python train.py --n_layer=8 --d_model=448 --n_head=7 --n_kv_head=7 --head_dim=64 --d_mlp=1216 --vocab_size=32768 --activation="geglu" --norm="rmsnorm" --norm_place="pre" --norm_eps=1e-05 --positions="rope" --rope_base=10000.0 --rope_fraction=1.0 --qk_norm=false --attn_scale=0.125 --bias="none" --tie_embeddings=false --parallel_block=false --init="orth" --init_std_qkv=0.0154 --init_std_o=0.0154 --init_std_up=0.0154 --init_std_down=0.0 --optimizer="muon_variant" --lr=0.0106 --lr_mult_o=2.0 --lr_head=0.00703 --grad_clip=2.0 --warmup_steps=200 --schedule="wsd" --decay_fraction=0.827 --decay_shape="pow" --final_lr_fraction=0.0 --batch_tokens=65536 --seq_len=512 --doc_mask=true --train_tokens=585300000 --steps=8931 --dataset="wikipedia_en"
Each number is 500 + 40 x the weight over the matrix's rms, rounded and kept within 0 to 999. Layers, rows and columns count from 0. Numbers have three digits each.

# layer 4 attention output (transposed), 448x448, rms 0.144, rows 316-358, columns 64-127
475510513502485545511540543525492478537467486501551504525567447469512537490484514472503446449499497524527472450495468490438564508479500435482513542399504521487468536415507499543499566481491444
531519480504469472462448480556516567547472465490489564499475509531482499463488492543485532498494546524551539538494485557511492536572561461493491499513496503448491512435541471516527483472455496
491460511459499502485480453534502560550466519506471493509503587447508496511536531473523440434513443458511550525489537544461496494489506502501499472425517499555520471502523499512475583535467487
486495508584469514449586482526508555511466479509429524525486486518483480495485559503471507470532516445564448462425491534498519525572504528499460511543478558498433460492562497512496524502481559
527465567474508469432500453478473526491491443551510460478502410435497451483522496474528540488538462458487454486523387533529511533519542556472558504466540524518476477518518490528471392481601490
554495487521477445570422552498490554536503516562526521482534588596468473522515471524430562536466451447474506536565536531482518502539512448526481492448564492536514546422556517537449473477565523
445546464499551484488541556557471518476478507509479514518383448499524528483483534545488514513491552549480465541469411554472453528486496429447497504524511528509501513507491495511413536537440530
512507486439494477478539463453512523504559429463517475495464528435432523571474464467536520541517510446460583434502528433488539535419469511530478502497540493497526507417525528513488464481495494
446485511458532512538416489499457447538529465557472508452545512442497486458488513462516643502493486473454514543534458486498523479520464455444530505553528528535548512560507456459498537547514499
491484532495496515509462468487506504533437499513493509486475529468481453469544496536543486515521435510488457463520497540465514511510538487465488513511516475483475510537431496516465502533493580
526469482524536494460487437492524603468524470504515509478510458493413506463579472431516549503478526507503421523457519433523500513435438558521402487550462524542512535574548510510457461514486484
496423515501518470507501476448433502515492525514462498507444470481447502485513461498515498489506472504521535534477564503533534479500510579483476492497473433583426534504469496551430540507504517
498498559596431505486505528516534518509528535457476462496502441572492545503487609502487518532483520525549445528497447527537457485551514465547474535534448525542496465490531510521517587555523521
529533551621506507458504526534438491457568517472502479499482560555484493510448492436563446495518447492462508508516498533503469513447529460498541461493490449535458550420513439489480487526480492
560557518551497519500429490475490503486520484539500450491451428473480534464539430493536459461510451504426478533555463478486514518609485501497485483455452529461471454501445436499518491507490463
517505547487474487517468507559563498495445499444525528505460424525456520503506531469482464538472471518528460479487478491520563565496439545542500535568484550465500480541516530483524507484482424
505487555546496504471505543482457504551486559522491501492535524547548587510557554473560538498546518526472442489467496467537456510578621535517508477553518491537524432530493497458459532515477471
449546504430500389510461541573541488482552511460495471494514511506434483572444438462483545547507407479536442522485481499451472554482510466466470516486481485518447422432445517494510526556528486
541502490481497516501523539520554514570523537463538503450541461516480424551465458510450515505515504441476436491527507531452520534540553504507456517508498531488463500493489469484489544538479455
521547439553499469487534454570553552490526500489494476489474490443540466496507494493491494432506471488435501519500528471450445477543536492475472518548444518563489529535441528529500476452505499
463494472469602514482546505435488546489402505467471520533463464446465438484507536453523480453484498459485497425504586519503493473447531473500498490503540462476514499484524526538464521522533504
506464508521529454501489503457530492500469510463510484520465492522519522541548487534533474516414544533559523462512481522478459525571482480558444476533583459462540509510514490514488532529490463
484442477468570476419488512485453507484522512541481438450482517540467472485511402535471404562481531523479481456463488584503540504515522484558534519488494563477561549484458465449526471576506477
518527505458462510465527468474476531501493533467465474526448486508470470478510459495464448504461467530479535447527493504499455516467496510501488591453478436501499507538481513485504435534476564
482486515492504535443517516496512454496508463483525502513529507502464543465545539520504499506501430477526481513481516525561470471481457472485536475419503468472491530521581504548466536535540523
508476434518504519492495502508434515451494489495520538528479532469485489559461470545447525514426484473502476488504496452522451497498447465502471414525560532523513507522538497553537454500494513
465509539476506519512429575476528462453483483385532458523488519547525450618508478462543469460479466511472541461483506533516527467477526494523527536545525470464494566492530478509469495455504529
548483551511497524534489508503475413464532520519485444502485490475534495501510536528450494506462613512520502537464473517492476509545499497449490503547499485535484499529564493445475529544519519
525497515468543509557454528468466557468495510515552491555451532512504478588522526485462528487524540483473552546518505531426509471421488498483568423532492512540545487532487503518507542526453505
523492490513464507501510516449438501541484473542510451492500501455506454511513501450592469379436520488542525529546519543503487472498552545516463501539499584505505518443508532503486468560495495
533524420510416437514502474486454506489468504481496552479475519466461528453492493464430489517473428530422537439526546491509480489487489448543459504424533453461495550521506555433475502514516486
471517446469477487479514489478481463493569525479513412482515491522579512456473403527523546537460460492533590442451475528495550568513508586539438522497491476495490569486518505532512524474507490
529515463492463453522548522523535464468587479561439512503462460443486460511513514432473502486523478539489503538519503547475492547445497490513439486501522540525460568532492514452479490503508429
558479533474516495508508487403547505527425528512457541529464466515418457469533516522501528509516489520514486497452487485470542480429527429525479497474463481569515431507566547468475469486505481
439472508462540482553525513520459434489574502491558532498480422497564507469543448469496490496505556539465582406431537474446503566469435482464525466476502515532566543585479532461565521534512575
465469418504492474504541563455522536497505519489526541484596508442512523551556522551454543463514465514497506533476517509515516579498499527524496499514472434482521517466461470582523512536539465
484511484495412480459485537471504462511484467507507479485543509468515510462478501520521514538484499487464507511466478475467505517576457535534482489532484545548500510550508533530462422543512476
532487500559532498504461549516548505509465482491514516505518506470456523471564458473502521517484555584483561506457495536511442437457511509525472437460508556484488541439466536482491438561510469
495490503504513497517501510598547543530458483515439475528507462498548475471536537533489474545480450513494511535529458497477491528473573522444464516526568494506521503411512473484534483506566491
540522422537516520485520542504496526477542498524484480487543492495455560563522513454529531506482420514457497495536542483511519493476493430446499523485439470491518488464503442517470500478492491
460485520432432515583469503458562532537576547482538539484597496435546493535456471490570463521506527464471481460497516464535477519448484499474508504461495550489563483577498494546513449504567491
475486506480503507495495517452512510486521503501473557564490468455472518489477513500481538501479531494555352474532429460478520513449471497529523497506494467474534516488477486522552584490505486
518437466395520555526511473473498519476533475435505460520520537506497514501434488424518472509534470507542552459458504547522520539520504472536520484521496527507509465507488471516537512509462473
# layer 4 attention value, 448x448, rms 0.0885, rows 317-359, columns 64-127
503501424485526491499585517545592472504546501512533456503511479518522531510532477443576507509524487479477547504446540463439568486517471512563498475531478500558504538558537525592466483566528450
496504536468471480504485568473522474487493476589532488546518500512462506508515563496503532474507484478456459492490491496497474499483494529597523472458380499503478456523529505498445517498516530
474511509437502522527488503457524481451534477452504437536522531515446533513550473551564512510507424483483507519459499506465458539432501506537477512524540520520560525479504497437515501540536490
493520440489416568455486564541500418401511507483437423420558501505604507545509541426552450522450527470494551501470460503498478515553399535542481525527456472468540490484477489464567558548528506
458517492475468478551440501533478490470442545473473499514594556535491476457412546556493521509488482508524480473459501542523493516430425542463497490505440474501498489458450545456466489455499465
507465584409500553520463510511479481520469499499511470472558558460534493474500514504483496517612485519450460441507607422464494546533519496604460525470524473538493519473521472453536530466551472
483468533450442402549441545599510484501473487528563507570459500482533476506502550500532499494539481501447543547506422492503472448533475519509514533554504516442517531527558434543535497538508439
488482463551497527493479533570520611445423478574462524483462512521543501530523471622484436570442522427432453476506511541525466503498489514566460441471459466539432509551519506474568457471545517
516539518468515500515578553480546470467559521536518512487539499513500548563504449433494487517528574495581556469550586531513552494433511523487564489440492492511521498506549504498526456442512512
452526487502450547549529507553431465486541535493528497489508508518524422487541485469506443489512555508459513576491442551547529430544481433530556462430474508520493531543456518541578535593575561
465489472541530523508463470511497533576427515514454434473536490546535489486485542520452505529513478546528536508523450451537443531533480427479466416484485465427525478450451510482596511475470508
489474480417558541461455512512422560502539485538519482488486526451531483469529453544532510562561498548528482457500607487444461521447494539502479474503518438485496482544464462542520484514570523
457549429455522499524493473469564533551499527541465493448520520463488499541522506529510490563512486497529513581527526514495412493542417536596393506497491587507514443468511508455440526444441536
547501521444404434526512581524499477488451450488497540540483461466469477562498592403603552466530526509562546501424447487467449526573450529447463517547500477421530524542438468502497536435492513
564526509509564468462464556533505436514553489485461499587491432586491450567450499449470554511549538516500516443539490507474454571508504479499486514475524524513487532490470532404460494544520537
500515562562596507480599409440550493492539508580484461472586522601480421480513561404484473527506461443520546514548465525536540449442560500528453546401435515506508529522419551562558503487520479
487513500458468502497539491517564478468539502475458523504503502477537515539501511475526527444483553473483544546532427485538492474529510493582479524538474501542435508549453537483487490496487492
481548557520536477479488454494435477530532430523483512505505560535549508534568465557486394546519533488496490506538435524499472524532494454439469455410521530567547505471523667526592414424480556
507456577476529520531535486513439496456471482472532511525475497508532491541525437459463525489552501469515536456511491508553542512479479427489455545468512511500566446471524485494498452525535521
471441503489487576471447456595509491427534562572508495511543497571561510469483457539478503499534567477489472497488466498543539480526505496495495481533500493463511580521502486412537406501490551
474541535538572508463478478548506487529492528520488482508513509437485489508490542462488532498537532516501496493559502477542526566516474512536471457490465521457477542523463576413539477541461471
502515497523447539563580505536535494441460546485515547494492491500520552535583563440445591472498526567468515510549475463431457549510484465506399442437477516433473510537447544494534504498434552
509569439492486496493478547518474380485521488549473559507561458458531506520481486438501508438466510506486505556513492497476498487517520432537488532496496519503558483493467443511448549447470523
510535520429565505523495543544487581480408514511455479454521498538539451529518434490419497526494516503479476546488486509479504563472512520498399434507536498555485572472456557472548483397492450
457496500483530494488470502508539531551475532524490478502529477489470519409574529493499480542473507505467500480475540577538565530483506484491518520517464566454497558487513516457543543515531525
421441447485521508516533533548507512493523471523509431454453476452503519441516519465529525474531548503550499539501563501464515536494545559485474483493464546561528515614440435536466501457475541
452500473504532550528499467487504546419467494495453510540493564467446569506488505487472464449598423506491523488604523483522533389492497535466446541457496575436549509499482493528540507485428442
424478430497515476498565509438499477507537524485480453566506472453475579479487531572513513479534511492544455466446515502497461539567447507569537444506507571405427562562510464527486427494576523
472471462465513502444551507473516463520521521538568509515472522564523508508522493553506495531442484523621464497484469462455459450398475476512545487543409485506486522596490445572431430573439447
487434522541507610502470527515478502500525473556541439504438452539529459512409512469599592475467511467498542496486476494521510563541497475538426546536420451563532488479491483505489444508467530
508491441486500492549488560451514488497546433448528468561398585575488538553551517452534434428357502505484475505496443494470513490482509464475528459534473464400499488496462458563480539518531526
492526552499495521521459461507487481493449431453527489536468477495497506551480485522538440501529504539497465470521536447521515577516476550501527605480460518492533465481533549533487476489531507
501450549483513538509468515511405534528516420481469529473556488552529476531434553521573497479429539537502479547525436539519506566560409524512483521467484539503520491412452485486450448481540542
530478515555500474421506472455539620453442537458510467482488477516494474481496520488499547423508491512486503583518487485471540468534547516480475503464484560458526515488539503477530567440508502
575498530438598589524515470484575518492509514542520462512490407552485526442475487476457538452481547508530456464511467532506497474507515464498478591529504513510453463530559580493548512537422502
457525503439557503495510509539488553461529514483497533471456476544586445444506538425475385482478534452480496425482475529506539484567507500486538542426554544505502489381427495454508542515495487
483566426472552497413531542448537540488515500587535519494505479470466473476462501565418519501420466452516502442496476496539486523548551521496480534559459506470496472536451526593538481533409439
442435423471481483425494495513538478390573528455456539495490521494528488543525478481488467546493448549546563521471465468484520424503496475492527606511517501471492549531467431493491464478492486
489451492573452476536561500560507526451506515535496478547481495533503482489564510490430496508409547511629565493467564422469524471479530484511508485437519488535429507529532476532464515535574490
494483514504527431471523375551509549436538549471502487482498494554503508501517529517476447589547493527616475498448574536504483504538424452470488443440443504460483498452534498529570502486432518
465535535510491527482508541521427555511476496458447507457471486525527621480446505523499446471519588508502520491493429438595378516497409529500541481524557547526431528487474597525488520485484483
526572381541513487491537458424541616449519473529542523478467507525433509450512488538526508475513546554540437475545495501506422446498475534395551459447428545540527501469464507504542523447495557
490530532485489508503622478542480527504581485520528552535478585520427515511530468502463505505499504449484461496444494491485508500534468507503534523461500524566540542502518548530553509482498470
# layer 4 attention query, 448x448, rms 0.074, rows 320-383, columns 64-127
471492532458484501454508436484446501451489512529521485446502454492478540467473502497518547560506437567488537510477497470536532509504493509471467492507466500482488476523512512502503478516503476
481457478559563463568501549489551560515571519578504577512472502468435522478437486483500471495540516462500588451481499455527539445488505458515473578469604447501486559456499540486471534537530559
460526474495558547468510512464484435493458487467445461462489450552532494516558504558494527486442485512468489504508444544545455530486507502544553446487481500512506507516416449472521478481456427
468503533523520482447461425465513436547461567486543407470498495513519461474495436539508545498447504522479480534516495535467455530503488530470509467485495555478511470529519476492501477488495510
549445532520407446504498536513525540492515519514529482545476539432486476468492468452511412494500537438495536466451520453447443463510500478503495507489525449482526531497502563522468494503528534
490501499556453502508466532504540472493539422455489494458519478512473515494529520494476539468484444463549479474466486493457498533450527482501547482522498549518474506494505473508511548453597533
489561484492536519521447501472426477510544457535474500474486495430586499464521560533456514499489491529493504544494442461484504520489581494483481461478524469430505485502429498558520427471511445
553509504501496513425412458473480443483456495480475481462521496510583487527539531497458552525462491483483470496475457541428499569491519510496473475512495519510499448529492479451501470475495453
485515518483447447487551546499497564502523474525501488501480517477447521513473483453516461534510456483522510489482551466548524468525542496521571508478500472505506554478524531497513504490499563
506517523508520509508452508528527476477500518558485492460488511441514550503450530517444494495469463520532520525486500474451457521522530540472541499451501538476501508475454497563492488453542520
543514445434501451519515528468502429479467462488473482511487489475539513437521528554437527421447503465459485519484436492512432569486459504505442517498542513429480430568459480426556501448548470
483405493509545535525540486470517508547536506504496432503473490523527507518586527484525451524451513473485453476516499470480488534530481506517530452485479491474416510547576487519563469517513493
506461514470456502443532512508527517519528528513544480502511472545493480539499492493521468528534540502539487521500518508504501460468454499531448529476540512569480554507541487525487477518429521
514501472488481473472511552528447481460511483558529491491508503446445497503556441482511409534526490461515511494526469463593452550525501548470542458508514528567480542498513542490513482491571561
435492471508499521447531553519532560484507514538459495539431482471457455545472522501518453434472568435478466539487523493529462495489433519470506504476497512543434484528502512488466570526493499
518512533570499494482488476464441483534450504520507449475516474464531547465453386567455485481473466462517554516467488525510451486560524503522539497502504576479512489541464433494475523480549575
439453467490469513435501450471514466522495520451508498517501504506540485456573417469568580504482545538521492550518474530467486493511498504476501509537446553489535512487536511492559458528497545
477462470576553511450466520526527485486502515552466516489499520452447471485476437438475518518492540476542526482507526521540528472487493490503486546435450511527451499464532520543456469523472547
496465479519504511458502499461526539535471523516488464472503493465538422509517509513488469484462557514520477497483490534502464480490485533474529538487478463498467530522535487478453546530430475
498475520517533504445462521478466481562449498483568486547510490459493525492543471472486379522457498464463494529543416533541457507508463495446578501475537502498521540509506446502551502550507477
537551464507532499508502535473461461517460445455454505489466493508417490560499477464541435465482519466524555461430541508493583516465564462560525473505460521496442525513514543566495483505493477
484498473451485535442509524519521478498462495539497495473463569467426441566470505538461450479537563460492536512442457466489479471532440459465544452445477498460480446498488476474456503479500447
463456426564510447483499524568541469499483507504493517491504545455477477515500498498494441482534522518598505501455512519547457489472465496518580516465506444486532497424560524525540507483480520
520576545505486496557478585468527445459472524522530586551417506478456474550505475516489444472520408477466470528538487490506536530461511517524531522525559508554469528520559526493485520523492473
556520529452499507497563481563502497485518404508497503516507487523511486548525471478517565526524437455471536452487494502492538502511488494530483433493476510551543490497528485570521490525529494
475541538543496505537510481531490444543496476482492489518485508534523508477404428508581504498470499512498546473448548521469552518524536474529498528578476506405455448518417508434509536533448506
447485475514516446509491477496455517539511525458470509503571494556562499462482472420521560463442521459538471402507488539513524509500485492527522493534546531564523557533509502492495517464522534
516556512463484498547495521493515465434448535499517447466475488492483456527477513499507608473524418533387515562538515531496541470570497502470487525518456505511470510503477430505511444502520410
456530488459515564500501482558504449515497496502498481443523481541510529445486503492492467557449581536470512545502428457464508468478595494507505455523516432456501457468484480449441475487513477
484448495413494490487529554538576577497509478483505517490549520469371400492510482484523478523522565524544528452505492471542484464476443526463514451471501425562542453505521505471517491497542525
507458450532560479527473450537522475539519512500464490475506430506507513569553487449473594467542559512470581532429510481509536530510490482500535421432445476503526496473520449543439520465457462
492523575483502506544552465531504499536485484484532532515495444542504489470462523488495445512505515499469461489487436497457534508494468498474469522564528515513448448504455509487558516480483531
495595521438448458487593509567479455544478509456520443454436524483463487470539488524515453440526479553507504508539529429470518438537579521486457525538468510476466488486507525465515511490496514
463447484446513441566392491463492552488439512492475504468588508508494496482523364487475551489462420529482522612479448530554453496487457515511499474460524512494488459486425485487506520554504512
427445548532521513488499542398503543441546446486480463557477485410411491538521524475480461488499496433568438458483526512511521444507487474494563438434582459571439595471515530534467569542508580
483555482468474454535567533525491518498482543439540502489531575559524540523520523496461444468457506516487485476510506487388533451469455510473506551492511509460455465474566462553553446471514532
488451480503549526592549485467472446490540528589453492476464459474521499481539515478482580535522534558467536531458516526493527456509452372555563535530508446513468491505550459563551548564457492
499493526511517521491519562459544382495451461553550449511503528563475505511407535481497502523503498515466489490510438441518534493578527529543521475486490577473413376562479498442533534507539457
555500517480530495465530491536508456477543381523503506466490551399470528422484548530479562538550527600502481586463465517539502488449536495399467514524451547539466516475480422497386551592583484
524509488532458402560468534413539488515462538574477454433553492522526458505480516496517574436507504437487520446487492502506459512554466508505514539524462488514506492510471450445517509492472506
475432495481558542482533509497545446506502444457461457452443474509468519458514502437593485523533494502505501486473514454565437565452512419513520456416479456470529548510414487489526514504473564
488435568471470453546420462402552524517548491511606502546558492537532476556602443492521521476471465481475528517534480465541515472465571510510550470438504536575517560473544482487523561596538529
516487474513493448462519569539457513512510579479562442481500595518512554522469531509495495449440552481414511463470466539467498482478484433452496479528542452494431525569515451422510479538542485
547490488455533500515545438483503490498490460559489496477526510499471471536504490474467609538468552503471469504512600516487576509473472549556469563506495462529472525499515489563530463502473409
481481475573506492527475493480543586531505529392448484511456502521486469508529520520587495438432468469559499506579528483481415532404524529493478425473469521534416466548492465518578490499548508
487519549469452543505437461429517455473505473592457531439530394474529494432472544541507571534532527532515535525475585561563475539515536500633502502524494541471485465573558528491569490524528545
504477488502474492521433512486448601612477519570486510479520521404531522473509543563443536537427469523466571528507557470562446433554513448442480481574541552534486506543570418501526470482493536
475419494525543490430499491483542418488481488454463548422494484496582469523586481528495546440435584548508554515408469452491514519589431507502511539515475507430528512469513542510423445470511510
499503534534484514453458491510633498409438544491494533453481526486476495463510478513565469561512468512512511505497421516501516506437482506559526493435500472418562542466446549551567477525478496
508572533526569496586573550563532515459559505444493508532438511552521584470531511559493430459495532477495516519604476560420487401488478465438439439487407470482410522466479444469553432386508545
586548452507517538430458498440496456599575498560461490460568422523489520509594460537538512495459443485491490483462474532542521557547497515511460452500494528479509462443469492554471436531496436
455467522553425443487474497418510500438554577519525536570580558546521523449508443523472553419491510435532537521612521577552521524516426482512444559495538525514374559468570469508515524472485561
481504423452450444599463483421509534506543484526392478465502448495529608499568487494456426450459442524441482493520537523523458458463490447391549544482438507525588596458477434456547519485568564
479588461486554469416403489467492387532503493533508503403525440430543508480520483490506581540446517596494445549483469490522568504460493473498518510527460505484506470454586495428421465544574479
494452506541599519487471415599533505510442475467374412521593526521555523435473579519453536562493540585545477502441486469608550562511500524449486517591413497546560565425489542406479541510423441
473532474470459488506532503484517639488438498510507475586392502516558567505515553513474560501539493560488472476534512497428508490459511491610403481441488440479474538445446440465481584482543517
523524575482468499476492524601518519461423446424551479517464518511406580540528609430550407507477491483460488489561478487471398536388512505481521413474457585432502488431539513557562496511451516
427425550454484448458495484464554515454454485460522487452482459407467447460604510523485470569557444513443520561505507477488478583451487529481495543509469555685562454558539525418481427484479486
583509547509516474500499519526584489498429472513525546474466544426490394440516491450511512586547456534524426475522615456524458502473451498499552437429462588526465446477536498532561538517518538
472620545501542541540550477543498580409484514439557524505454538472545501478569493461511530500505526534533445440533485463389443480421488468424473439476507440543474464515479548501485541457570560
535434438580504493533524504472627474508533503375478514549524436518457498446517476619527457467469431497523503490483524474451496507470517552510431553539442546427522472509494506553385467495468507
520506509475559524523454446513514420485463458474468470502471398442515530456630510479463487482515521546582445497413533458558568446548572557475487514444509580465447487446486439490444522495610540
429518514455499528477455519557468537513470430523444550382524485510531546477478516418503398530469508561512434521472513472565519473470542501410460490540493575423570470510552504477480522542450532
530587494441514549527416542504498544535496490536395486423562462496447474485474526433503533570465595530576532535533484488542543530480528558519508520460467591522565524457566473547440506510525540
# layer 4 attention key, 448x448, rms 0.0736, rows 320-383, columns 64-127
501530407513526468448484446494502567520406446508532471588441542492474558531515480528457452527435511487477514518476476504523453513516532467512562500542450541519436539485504540512543531523498476
520539518517474517507488551483492475535530474446488459498449460572492557572454477462486548464415535552482480471515549474479467470532492485501515482473458542466485513530505507486504501468465482
477467541541495461480504490512488448486460511519522496475480502462503430522537488494472488524532494499490527473539526539506551486488507543546468566505503492506521484435519500524456408509551507
515516472449526467411521491525475527458465469517528511556490472483518509549512478562456488497473437488491509529467464493530494561532532436510505485546480461523404528449481547516511538537530528
492431517514502560546442490519497431489561442477468473513497461573519501521489502463473539482491421490536484474581506577525481455478536503503531524498542544561516543505491486516472566490482482
560473456502468482537559487468480459505482535455554518489486497487550517519504483486493527505556580510499533505468534472497519448480479495506436412469495458418547539506497506475508376491487504
517434481511455456461469439539596436520551501488497494529474492478504465537587489494476517533467549473549502492486525535519505481490509542569483533494474583480466493502505506528446509497547493
545581477467539489440536504560526533549514497502544489513490487518538537494486459543514464507504493520524557501460504512566511535597574470423459511578453547455455506440483545509501529530510553
504512464507462528587468482468508444480458513438543493480517504480496483482454493512587552481523500497544474504543508469487493467451422508511495490416504486523490458525500463500460465504465433
469465499560478464553464439556480438463494482444469501474483528500492471504545495505497456484474473501555469513461507515552506503499439534570501469462450460507474538501541469491452512534466449
509502500481465473473485514646457556489561477473509552468520483470494503493519513551496433472524466512514561506501446529515494511519544455488487525477482497510500474414461551543480504560571533
514576493509548476452516502473485519542462516481550508550493482474484518476411485482527506542466484523469540509470527434520495544529515549489425482541503495478511511505427546470477537581479485
499519505429504508513484502452469447538462544508504481504474515464522539499491464448488491547479520547506472451480480487561508433499477495488525500480507502523522512543482524494470530471467463
465510507535536463544519509439480500481427520498483558471503554484535546524552485496487466500492554431457415459506482511509478502440447516499456462508504521532489470488527468580427465496446492
504422542512445492590548550484523482405496490479445532527476543463551462498477474498497552527529516473472450480496502497556491476460467517556576515460518488508530497471535479503513518530459434
513486507483487509534418426509475461422503464522504467436434517468435489464617493485495531483533492533482471515494500580521467461439435520469460469488495425554554507482500524468495433461505515
537500449519498570496551533541456526518503464492587458432571503513451534447469535472454483408486451465492531519486481507456513512547467531461467463525542512564576467516555538552481490524538538
548445491506425534555502495529435437456491527470543514424498450508530470485464468487447515502480503478526485489528467510523476466471446570447524533471580521576512508512510472496509543508474425
513459528484541485538488527474482508487485501523411519539469549487543541525575435477491555487475505535452497521511484452521454520514434474566495458438476556501499502509494504525503521522522525
482509554488564484528492527490470464475495475514458523521513529464522534532473456540528517469469506489487430453458535488477436481467481517504551469461481539535502523489511507526500459577480483
529567517511455498557432506542545520450499539507483479546482540488562544500446522491518404564536440479484518499477502481604533471507460555494573520474467492453404490510497511505524568496517495
514489457409556494515508497528535546490526426475457524490461483475569520426493485496557499521470472537449511562529410529513497575471501434511502526523475428480498515468522510463520606526475490
481540522557524517534447533460458546449481458508437530552531521509560530462508503505563436493494519497532492450610535473522497521469455538516430498463536557500522516525490484537456524527488506
480531569552500447496501450463491557527467586496516446542501509577474492551515538487504467514520553479503532523443496526475509500509525548433493533510453497442487533473497544454568470479472501
499506482488549469418504498462494466517483556526545448472551485498470468464450530471484505488536549562508501511493502442460485554520575493510538541487493494445512471457529509489517538461465462
527478508500509488562477489518488509484476537538480453466430466518451445502475573424417477485491446539496461583456466546532507421538482531523449503460462487471511495577471453523500508440491476
513480493509492487515443484568544481488550479525536513537454476474455455485530453560506476459499510483566559530439514545511466551464534528445474533469458496486466510462504468465463505487452523
548454432510454513479443401535520465496505500478541474428442452524457424614492446420502455426502525471490522513522523545504444532424528480479540555489532488564522439383533519509498503502533458
495496556542519478421415493500488551524454487527465523503503527541478531518480428472499477508426481479483483523494543529505479447498463474533503495566494534440483513451553589480478482535515487
501436523585581538478543523468484526446444451487455509528569547528558473430449523497465467473470516475495478468581409481495506462490488492527525494540525559563631490519538508548525545544492459
517457465399427477470457463500528478491473536498498484473515450433470488448550532469509482473474535496447513565477434489548573455463491530537522581492482480486544512528555498536527512419508510
489565530511461521534408442501532464495431462541501501417479527519454475516472444470407530468532490485458540527464484514519531441508477511497549562505429527470526456508546504517466537519517480
527548573488515516538473394391409466442479479534415525446462455484485510504541497562535518460496577527468483531514526517566481475554471484494457438479486432442474498484425546451464444521452450
535584493533495522518451519518477565600548470510455484543474499500433510500494491502461382487479502503554491467532536515438552428563560505454481480516420503493487483533417572504438653543587475
499594447507595463491446544476510491519483521493501489562496531491539549519500505515543538549500457570466542483516513531524557511519493449486463461518550479520553450458492532527485487508506499
526529478503591561457488443498450456504491489519666448519384442506520472525483621462499583589446475565551545480411479476488512542467556441464481481493486454523420505491562550466533519440504493
539474434439442513488457475484529502487612492479530480595555510529526511513541487451603508546526480414390495482499469506533458447455532523492497475527489483484483442500452514494563492522564497
495470480508536499541530517493463524545589514557551501478560502453501541424561452489403540464500549509461525440451481537521488424496480437531446442449454512500587562557573463581557525546493525
511560413504487472508571429479453509486529534435493529524487566523432567482435439549505636437513488526519484416510527514433506493517538479465476442502509563483525465502450515499467515574480485
553480451518495497578523546533458513471543445514562487348480509501513501459505535531441470461449515518494524523552511504571517520555507472519518534519454512483529502515513538559568436503488541
492515479492452555482466456499444475526569475528477526509501422533495398529481482546503518569520509519424525484506539550442433462466549465577427447491553483497480474435462532522539445567556560
459550524448397476443475467478507533580502486536402422514511499534521441487558451462485481533467550544528495569481501455568521501477500428531518541514541518521498498465585502555442532510527534
601492494471497555558481587500453488467518484414596497463497552485442520479523518541419526523499434407525515551489537542504554458537557492496448565425517540568502477463544488430508400411443493
445497445547575486542548512475493466438525507494412460433484458532500472534569558474564514511432461479538516524521468490516441439487525471541440471515479581571541507510528565537501493555513445
546523501486535476528510485516447474554515468488516531504446544427491481462550440535464561524406448465494528435500501529491494529532509542543560462552526569502472513534447461521505530532515482
484513452498591490450411569576530481533521567449469489459517507476543510471409532457554496551494467529477451538466508484466425576509519416463391572473495548470429581478549534531508518557584525
448492452484535493440530513478541530526542541512434541473449465558518523465474440566556482484499429474517562489582495463460437531414477553475529478516507443509510508441509536561428493483544431
494480407490500452494489496438461503475496462469455538453557464625637459526390487551562467488468490455448429462569475523466457549456366464573474539466399509451454486408471448446488436464462480
469514440544518481401370494469506559456478478498508510451474519494549499501465497524507520484498546559492505461456422528477471512497521417512469521458492572566466531592552541463514507540543464
518499494522463571500527557438534541471451454461558450487458415480487546444591597479507474442485567448497501532556510551546478457507503520554496447459516522480491459416490537515465419491432509
415578514462458510567512516538516540513492531501500531536414442454425485515468497503454455579450481501469419501535520533566510478514547522502469464495500533449459504475452530553564469442496560
545450518566444452500414506539515423428531451488561499466506465501578513439400464414569485544562486497507467501541579530523505530491470579468507511476607617516553553519473431521517516568525446
570422530425512569617529526463499468510507500542526416590494460462532482461450554553568443429553545513504576521532518486522532464540493524506526458505535545520471444492448409584487460427627510
508462447492522479544504470439513510558493459442552543440536410493491539574377477572493408421490392565492433448545526491390450515479447443410477473480475471506546534477499531555487482448478625
523529537508504514420502458524534517467479501517464570479510504604573509531430439438556529514523572492448444459490505523504525504550378428437556555560530530483497386565454549541629464499548473
482532458475515463502454524438541460542459464500566509491440450472536503545555483546551556445534485517522472558473502499445541425508567516613525545473522574463490496482505547493513458523549520
564511522538477476589430487498465523520470474501516498479581485593498542483502602469495516519439491494524521537465529509487540454515488444438468523493424501509583503547590486519424527503528535
455565529493485447522469553530476538557507453475430488522474427454476441480465524525497502571568446538528523553478528505513471572576515529480489546528607571526460523407522432438477486524446499
449502496519560490440494466535460567547563537465513452480470487471433541469544535534429493521566494486428502538511529533481426506501554425420516493436522465498459462572527494532543548455505580
521525535487545564440459440523493544534425489478603463584457546496492457466546538463472446483474522496545487596552526494404590479482488471477525521493501499500520507573505515527452457530496456
458509444438419457502424530459499524538445452514459509527476456575479413440572521511505480464461528590493487545467480594483518497399473435461536495563404495427458584562537480527555508463534534
512447468525506482511559500455485575509468525489384453426387544465522537457470498474513469395489503563458492471498558543550575498572495488480521523464498487509495422507470500501492521498518577
448486466522497472433508460520489542511405488533473514480481540547556428491464500457555514518494545461471543455505522510525506483478490484515500535531438535539472483461514468569562528447483475
473570543526515499474449490499502549454538475526393505495488459488406459493487467492523538560474518470523514489498507512432595574498561507510538439457483451539464514444455454465517526547611532